Each number is 500 + 25 x the weight over its row's rms, rounded and kept within 0 to 999. Layers, rows and columns count from 0. Numbers have three digits each. The size before them is the row's rms in percent of the matrix's.

# up: layer 3 MLP up, 512x128, rms 0.233, rows 418-442, columns 0-127
# down: layer 3 MLP down (transposed), 512x128, rms 0.223, rows 418-441, columns 0-127
up418 100:537522508494510552523500517534551430514481477494482495506486486522516512499512490446498524518483457481486477465495543521482524495497534505473480521506480492520472480466501481490477515456424503548495490463508485462496508486481485468541485490495544477497514517519510477500520492491523555458506482532546484514496514473536511516508538529498482528546516527505521508508510505482463485527518
down418 097:476512512534477462514488530514507523498526481502477484495487513488534483526489514521467491501445492473543481474486463497510504484500458528492488517543502516476461499481506496499485541479500480555556457506526507524534518520495499524526513489517502514526535497463510509510511483490471456513483507494581538524556494535485510460500468541523524470465519524466479492470466520516516497509538
up419 106:502468508514525527478449524542491514494499547503473494524502502478442504487516495489454502502495466541552468508537504540511498485462487564450497457443511488451475465509486521479520489475488522524481523523499498477477487475513477512514522519529536503518496503512531517506478506481504513520512542452502460494521489499474486531497497477491528478536483491498523482484450541511495489457486
down419 103:507472467486478503477559535508517490535512492476491488504496490485512516518494498531510495465508526546546468477520504488502490506484473498511489493521562480468513558483470506533488459519495521445514457523483515525416533512514477497521499448505518489439484509454501534517489527480496486493513517505508493487496528486509524527481473505510498494503453526529516468498484523523484560495516
up420 093:466459516507534492454501507526492506492458469512471546520513483507465487512479510452491520562541478506489523461497483512461515506490508503500503514493497521437496523502462496530516480533545498498479510448505469522535512532483483526506487465476512509478535493539510508506490495528551492458481509486553494513499500471509486506530471453518520522474515550496511508518513526494472450541484
down420 110:512489513547490505503493486477525471491490481469521508544512464485483512472530461537510463512475508548547536473462524513475515486519532466494509471515534545498485535523508528504466490484472487499504450475480486463471534476501532491472527443537485458496477509530489502509494524482486525490500514492538470507541519507441490478510477449484488478503482456505504522527525525515483480528515
up421 105:486476496481538520529511517502527453490499524530506498502459490534499489492508487478491506466462489533471515479510528464520520527484488503481506492436537459504504526496560489515552523526465480500483533514573500498505547529491502496440474472507515532501491466485514510490542520525545483496462524500471472519508486521484525517464471496512491495521522539476476516493538487490531460517495
down421 099:502494502473444503497478540465542503465505499483503524473485489491480447520509478483498464411552521521456493487503486517510521537541491501509512550498509566500520466518486509488495522495537515492516489501491497486516458495535509501545504507503488475469472496485490483499482431499506492486493500478487497484537487546518495462487481556518464472493469488542484501481497512524487494477480
up422 104:518518508512466545481459474513484525490518476463512494523527499492491487465500506497517517494483548528486530442484497507515519539502485506486496480526507524508508477475497508449513491458516447522525499534527518493436493508490526566508480464483509497495490528477507535532477542521486491520498491495531458530510450496485484497457504476455460521463519504518553487496500484489492509519561
down422 109:470522472485504464447497510509458484473466504541521500517508472472506496490465525508501468524511520487512479500462484510503502513540546534527471504487528531515495486554507509498513485509514532475527513549507502550502526570516462492514499501534497515485512521478460499499517493507466442478484535535480482469521523514502487517538484489465508454494501503494509522456466496435516506487461
up423 082:456494514502526499521521527467506494504523521526475492480494452454482563513464492481475539511489505515502547436499535513467523532504499470520453492487535513518497506519528516564519512460498519530451519517474542494507450471543516504505519469481488514503472513487491501488489509460502512516484442515491488485540510528509476520493504496482477500490496510531471523532487480458478533493477
down423 094:529482535488457514468496529476519500550466516520448503448517491496539502476473529532490486508507465492484458457504455516475515472513505515494535494482492504467479512483475527496494499552549523476520466472514522520556511481484470501480470528511523502497531506504573487538457471494515474489473453470498494550509494544507491486469501468493513463486493496490506513494514488498483517508517
up424 091:548470513471555486467495516452499510500508510531490484486508499514461460553517536468543522538491522488522560497434502517511482513507497525461486490478525494527498489484472501534521494485441524530499532494438496460488499503503467520494481507483501484478516466491501481484512500506524527523507507495477478520519525487532484506478497498513520513458479478466486472486511453497533501487434
down424 096:533491495494476452510525526531493519539523524504471472481474498509462476538515495528492475504502522562476502567524480467516479468516519492523491506503509511481542521446492540540516492521503491527525502494520526464503521510517523508498490502480451467500515510527497506511511501484485469510518461477516530479497506547480525455507525521503467518497438541470542537529512501490547512467521
up425 108:537456490488520554523541499479469508559546501462450492497492475484508525518460514494469449484506526520483543461506516498508497469484520507472514546524502457543483486517502509507539551492520485474498505497476470503514495525478529491482483453542494491486504496514496473466512502511509554510512518512444521530512519505521494502511506490512520483520492474481533463504490485528468513444527
down425 091:466502485495512513497467505492500526549486464442506524492508489493482455459447486507486481479504457505502499517479492498491458502518510503491558540465520479466501496443505493498503532507518495508450497561480508490478506486534500474475498507499453524543536536523482518478497499483450462463492497471510503479484486502530493506495536489567442509505490550516503515489504514527478498484518
up426 092:478513474497514478464498469518511501526505483530455482474430511573481512509506489462504499502494489476452521504488509506535472543507492485496500522487525500549465515538503460509508515528491535522492503472503482504488500531476479463488548521482462516530496556525529504492523495466482512499473545523521519483508471444495494573520508502493501524477509541481498497488514509504525451502490
down426 084:490469492475494535533504482474462495515496488496498512487512469515495485454501495502558494450517529475501467509455484506492484510557474502495497531471448503487502499539519534539500492525473496482510510511452513463547502518485507484517527562512463505495503458506527520540555516525500528527501559496532528495528481517498506465479504528524522481477506497517475557511497539508499468490482
up427 099:547486495522496494487536520541486434499461503498525486463473525445452511520476485499475541500493480504525527527480507533464501503536513499446505500479495525509492479510470517504552509535518510487515517513490523517461518539489483478469540504502493481494485518518487495470557527518485479559511484479497502519452543503473508500510509495440478501513470498464516471510484457493466493477505
down427 084:475515459475509471528494454507543502481505466484482515483517511494515459507491498472532498513501489463471460514514472470524494467496470530546510474509569507493524479478510490494519493474478482494528454481491472449478482522517501483449478498501508478494519493504527474548466536509514537437487536472522506482528455522478463504524491497514515525494496507551529529538525479519508533488496
up428 098:493504482500502540548539503482466477497488465552498444469483518511482493466481538504532470519485522502486465486486474509517484551524466482488520497511441492520481507484488483543568491491522561465503475509481504544495479497498501473502542498496535484505475496421513500522460502480501521527474516504494510519494483476492515502507533519509428501520507499512514470484499523488498485470495
down428 088:482536509494524478496495541497484497516540515435522499518503481491521488507509445477470531459528483477531495480514556450509545479489532501537493474549513489500526500497535495505485499517487483485537481513509501531486537462449522481531464471486464542488506481473526532459483540510488462530472479505494475524503498526521537547500461497457478517513512490484503508463509510510497469497498
up429 095:546478491449485520482516483461497504520547502491524555493519492521478507515498488502489494516497469486487506496524494527495512508469510489486504523425495463485488515484516516499527483498478498456464502502466480516468550441453485517492508446532506545472519484476522543501510471500505443501516488531539476513512531486499523536467505488474487485451506483524495482475534535527486491509546
down429 093:490522545504475492531474487513497532477515483462476487520460497525499484470531500523565446509470464504541468509465484490463536485491519461556483516502460506484494518462517501472536501488531509513465472481512515493474469458496465499529490490537467510523487500479533508514499533425487493489524520508482469515521450544464495506509505497477486492512490518491507526496456503518485515511531
up430 104:436459503462486472507562516514540516518473525494491505514534485500465473501494484484522468511516477513496464521494482508509520512490491546497517522448497460495535503498524519466517513492548508523536500515538507527457485514476501467506479484513548502476448504513507497517503515465475526477482488503496483529490550487529444486526528468499462454506526488475518498431502515476482498491492
down430 110:524509507515514511468511492485530523481495522475462553516489487492460545495476508503476460532485517485461479520490523483475531518467470499511506478499447477498459507504455476506508489498514491536509508462475459536503524472525474499440511504488462526462473509515492499492472553506500505507496459488547445512576506490538508500469509505522516486548533505490519520525519466500492523505487
up431 086:487461518512478467530534519495523476525513505539484520477522502509521495484494568493536480487510499511457520441484484471561509480511480489464524510485489507539522513482482513510533519546519492489464521489448453476529489549493519508475512480519504529491451476517494500489490519514506518519453506532518476527483512493550517516517457479498524511532473478545480458529516500504499490519536
down431 091:523542546506483507508513429521493509496533463520513479585499487500503494533529441548537514505459519475511481523481445500537498494552520511497478493482471507498514498523525496499454507530507507531496493487537483537503556520492484473464492507504523488458540491492492500513473480497500533507503503492527470505489509490466468533481522505521454486499492472516482517498448484508512488520501
up432 104:556528489471520472499541534498499476498517470463518539479489514474481523504531463468513510474533530513521540548553527490480511494468540494502454488524498515490512495519478498509523477513559502456473453492484501498519503434518475517538529518488536481482486505524482518471492514506503510495521523526452553507500498512512500451469541470488477522522513496515497483494522530480503497493468
down432 089:473460521494471495487492495521484495495452524522517463491538477538485498533447469510490455497464480485459540560466486519499517458500474494483518551460487562516464502510548508539493539504446482509509499485527476497489488527499494508479463514490475542533490448484509520515522470515529500517510467511502481498523498490469495513465520485498498526506473484478525489513499479524476467509527
up433 103:505521500462520507502485456461478531536488518517502453508518523482513511501476543489511502553473504505514496545477508523498521501470514488535446543470500500503499512484476498478556543568467518468537517483455483520489468528460499478466495505531488488495500485533500510460479477491531451515490475505515472493530507498521466522475493444536508538492496475521515511480480476501482503528477
down433 104:466496505475533474537490528469492500492458495508496509447486514459480470482490463505526532498467498491504491500512452526465512524502472475508490486532497472507541549472532475518499510551496523468477538494510488491476498567502507483508513478457509465534467483562509495500486477480518545491508487476492546501498503469482493521527502489477486555536506514487490451513509545494516528533479
up434 099:503511526499522510533505519498536536510475478522500491479486540501530541530510495511494514530507472483536475564469531487498511527476497459517490518501508508473535526420545496550447507525521489487531472494478483537490511511484434454483485517500515477535504510533524539502488501498494495522497492474508505483510478510529515484539560466491493523529522475493468496481498495461472518480477
down434 104:493503492492484485493471475503494483461510478521504497507492530541517508521449517496519471524521542499432511539560501556531528500511508471487526519536469483483455505506468519485469482503517477474503498550537488496483530499485515484479507519500517534458479478528522497466493477461519454542521473508490565485518478511484483500501521494462535514550519514495491456522489493480505476465499
up435 094:500496480474530509497477484509475500489454521507535471459543483540508496482476509494477570469497508505503533502520535486485504457498460488527489510513548511478468498496552508518472489526518486520509472478516548507501511501494529499457514466477468477458509454542461505516496519461495474546484521483510505506544508539486450539503498487558534523481490525478507536521500503517494510520481
down435 099:487559469525503520461510512503499499495507527526475462546509477518506524514528469487492469516517531529492539511519486563527494496504549461470475476518462495550462487514500527483532517496491526518516485494506513491469515478449540453501477505470493496481512510549473518497533476535506476489527477514535466552505534492478526468515475514523506513495495504468493500476484472458483462514466
up436 100:487476498486487466519497473484530478500519453481486505431479491520495497521510536505553485543489455507512500498474471502496514493493521450501545499458474468454522482505520521485479543510534469490499486498487468512540501528581513502501536512514521541499508490492512486507501494518496455550526491493446491501497463485545496519487526474514470511526552495524486515455503522516486488492488
down436 087:520492465461525550512537502492486520526541514459492522468501490465495476500500449499525479498506457451523505493542518501519470502513509470504483497508523475542505472466491425483480492498474509458546492510563531528530517504507521506521489523477512457501489528478503483466502515484504502488512473477465469487480533453484525536524502486521474434486475501460509506522492488514498500506520
up437 095:523476504511494478486484476501511468511498471475533490488521479499498495486512517496525444523491520473476485489544508510501466507473517495494477466555503477520483557492450472469519527557499536474516474489454485487448512479512484489475548480481504497524519562461544497527487516545500533478549497496528494484541535483487475521515506512516502533505463481503535497468537496505467516502489
down437 090:548530496474463535513490546511518514473508490499511518511487521527454456479511495521498504485483465492534462512512573526463479479505495496518488463530470529519559462495500472523502481475506518475474498544540489514492480538486479527516471499497515468514489510527453506495525515490476540509476509514540512462510517504489519508454460530535451489469470522504530521477504521516487519471507
up438 114:532505514488481542472457545483465523524455477503533494503541492512509498451509471514471534488504473486524480474509489490467472486539468462491500517480511475480530459543514471488503493502533494498494488550500473484478490522508523517543457495511519520496505517545537467501479471440470448497501514489479503478499493477462500547508484527525500519459523503526522498483458495528512525545486
down438 102:458505477517473556463486492497470509481483458479503518509543514536498523549502481528533491482506503540512500458515501507480517472442491501525491466546499480526530495488472503517501486495531557523504482517472514523511452498488502477512499500495474522515510520497501526487517486494456477520551530448474531546495482531522559511472481521475491480513489444539499496493499541505485473505524
up439 089:479488503478482490518532495487492443490472506524534498479502466533484516491497492501462493509511473503508536478457426508504558495467455517528491540535534523495483463516504501476468470504541497468486484516471520502491487445486518501515519498463497522490498513547514470539448525478480488533508520467483496477488493541518483525495467487532460510478532468514464507508465506502527526463493
down439 096:489494515463514467487537504536510494518495519527523466495493523494513504497503494507492474471521540486513488532540486498496529498549525479488505454481544512525484550506497519549499503533493533478536500495499462521523499522528497490525527504491507494535539468499495520543509557565484510502554544493484458548515511480541512500521538474498490531484527510559456495491482529504492501470482
up440 095:480533523500518463479533499526489488534501500466485476559473494479444493547493476483519476527490513511480527529517522492576515525550503500510497491544516480507519493533468516509524534463464496479481515517523485445514522478498482507523464460493484501477510546493531485490500506523456528521499446501489497504503478515504481553457494488505487522509511505493471515476453493463493505541476
down440 103:500492487480481484534498505427488505494526525558513504472518534503564478501524487490487499509497482512533488500495427537484575502519523499492530538480461492508514523523508501541514486520542510504514513489500501534449494489504516517471490507510459508529502478490494541550521500522498496539515454516531493488484492495480483484480476471508538522509490513517491528445503482560516493473492
up441 106:457457494496482547483446514508498514465534478511470532509519506491522490459461521498511509504483514491484508529521524513487472531515533507513509560504471472518487499484494509485481503450505511501496507525514548519478507499486497524540480488507505496461514467510566457513513503505538536486503522546508536470437515521484519523473480474541500488507506460530542538495516466472523519503540
down441 103:533488481469537507464579467520495494483488496495495522478477501505489512498528514485517498480500471487476468575512478508492463473501520469503519464529495461490485481472479486500497530510489518496528496487515539495506534553517552488516467484519509520517468501494492485515518511501489501521416537507476485505513473482535541517516476492542457516489514511484472469491533476488546454489487
up442 090:507491490533549536526519510494500495525506495517498459502493500522504494474497501497460528523470508536515511516500486495492465530482531500506505501489502489503447505497490508466525488591482542465472451507522468472518488527498511504479513508477491488502522492498551479498503504478535510494514456460498470508466539478483513491525531467509545505480491528449522503460541544479507496420507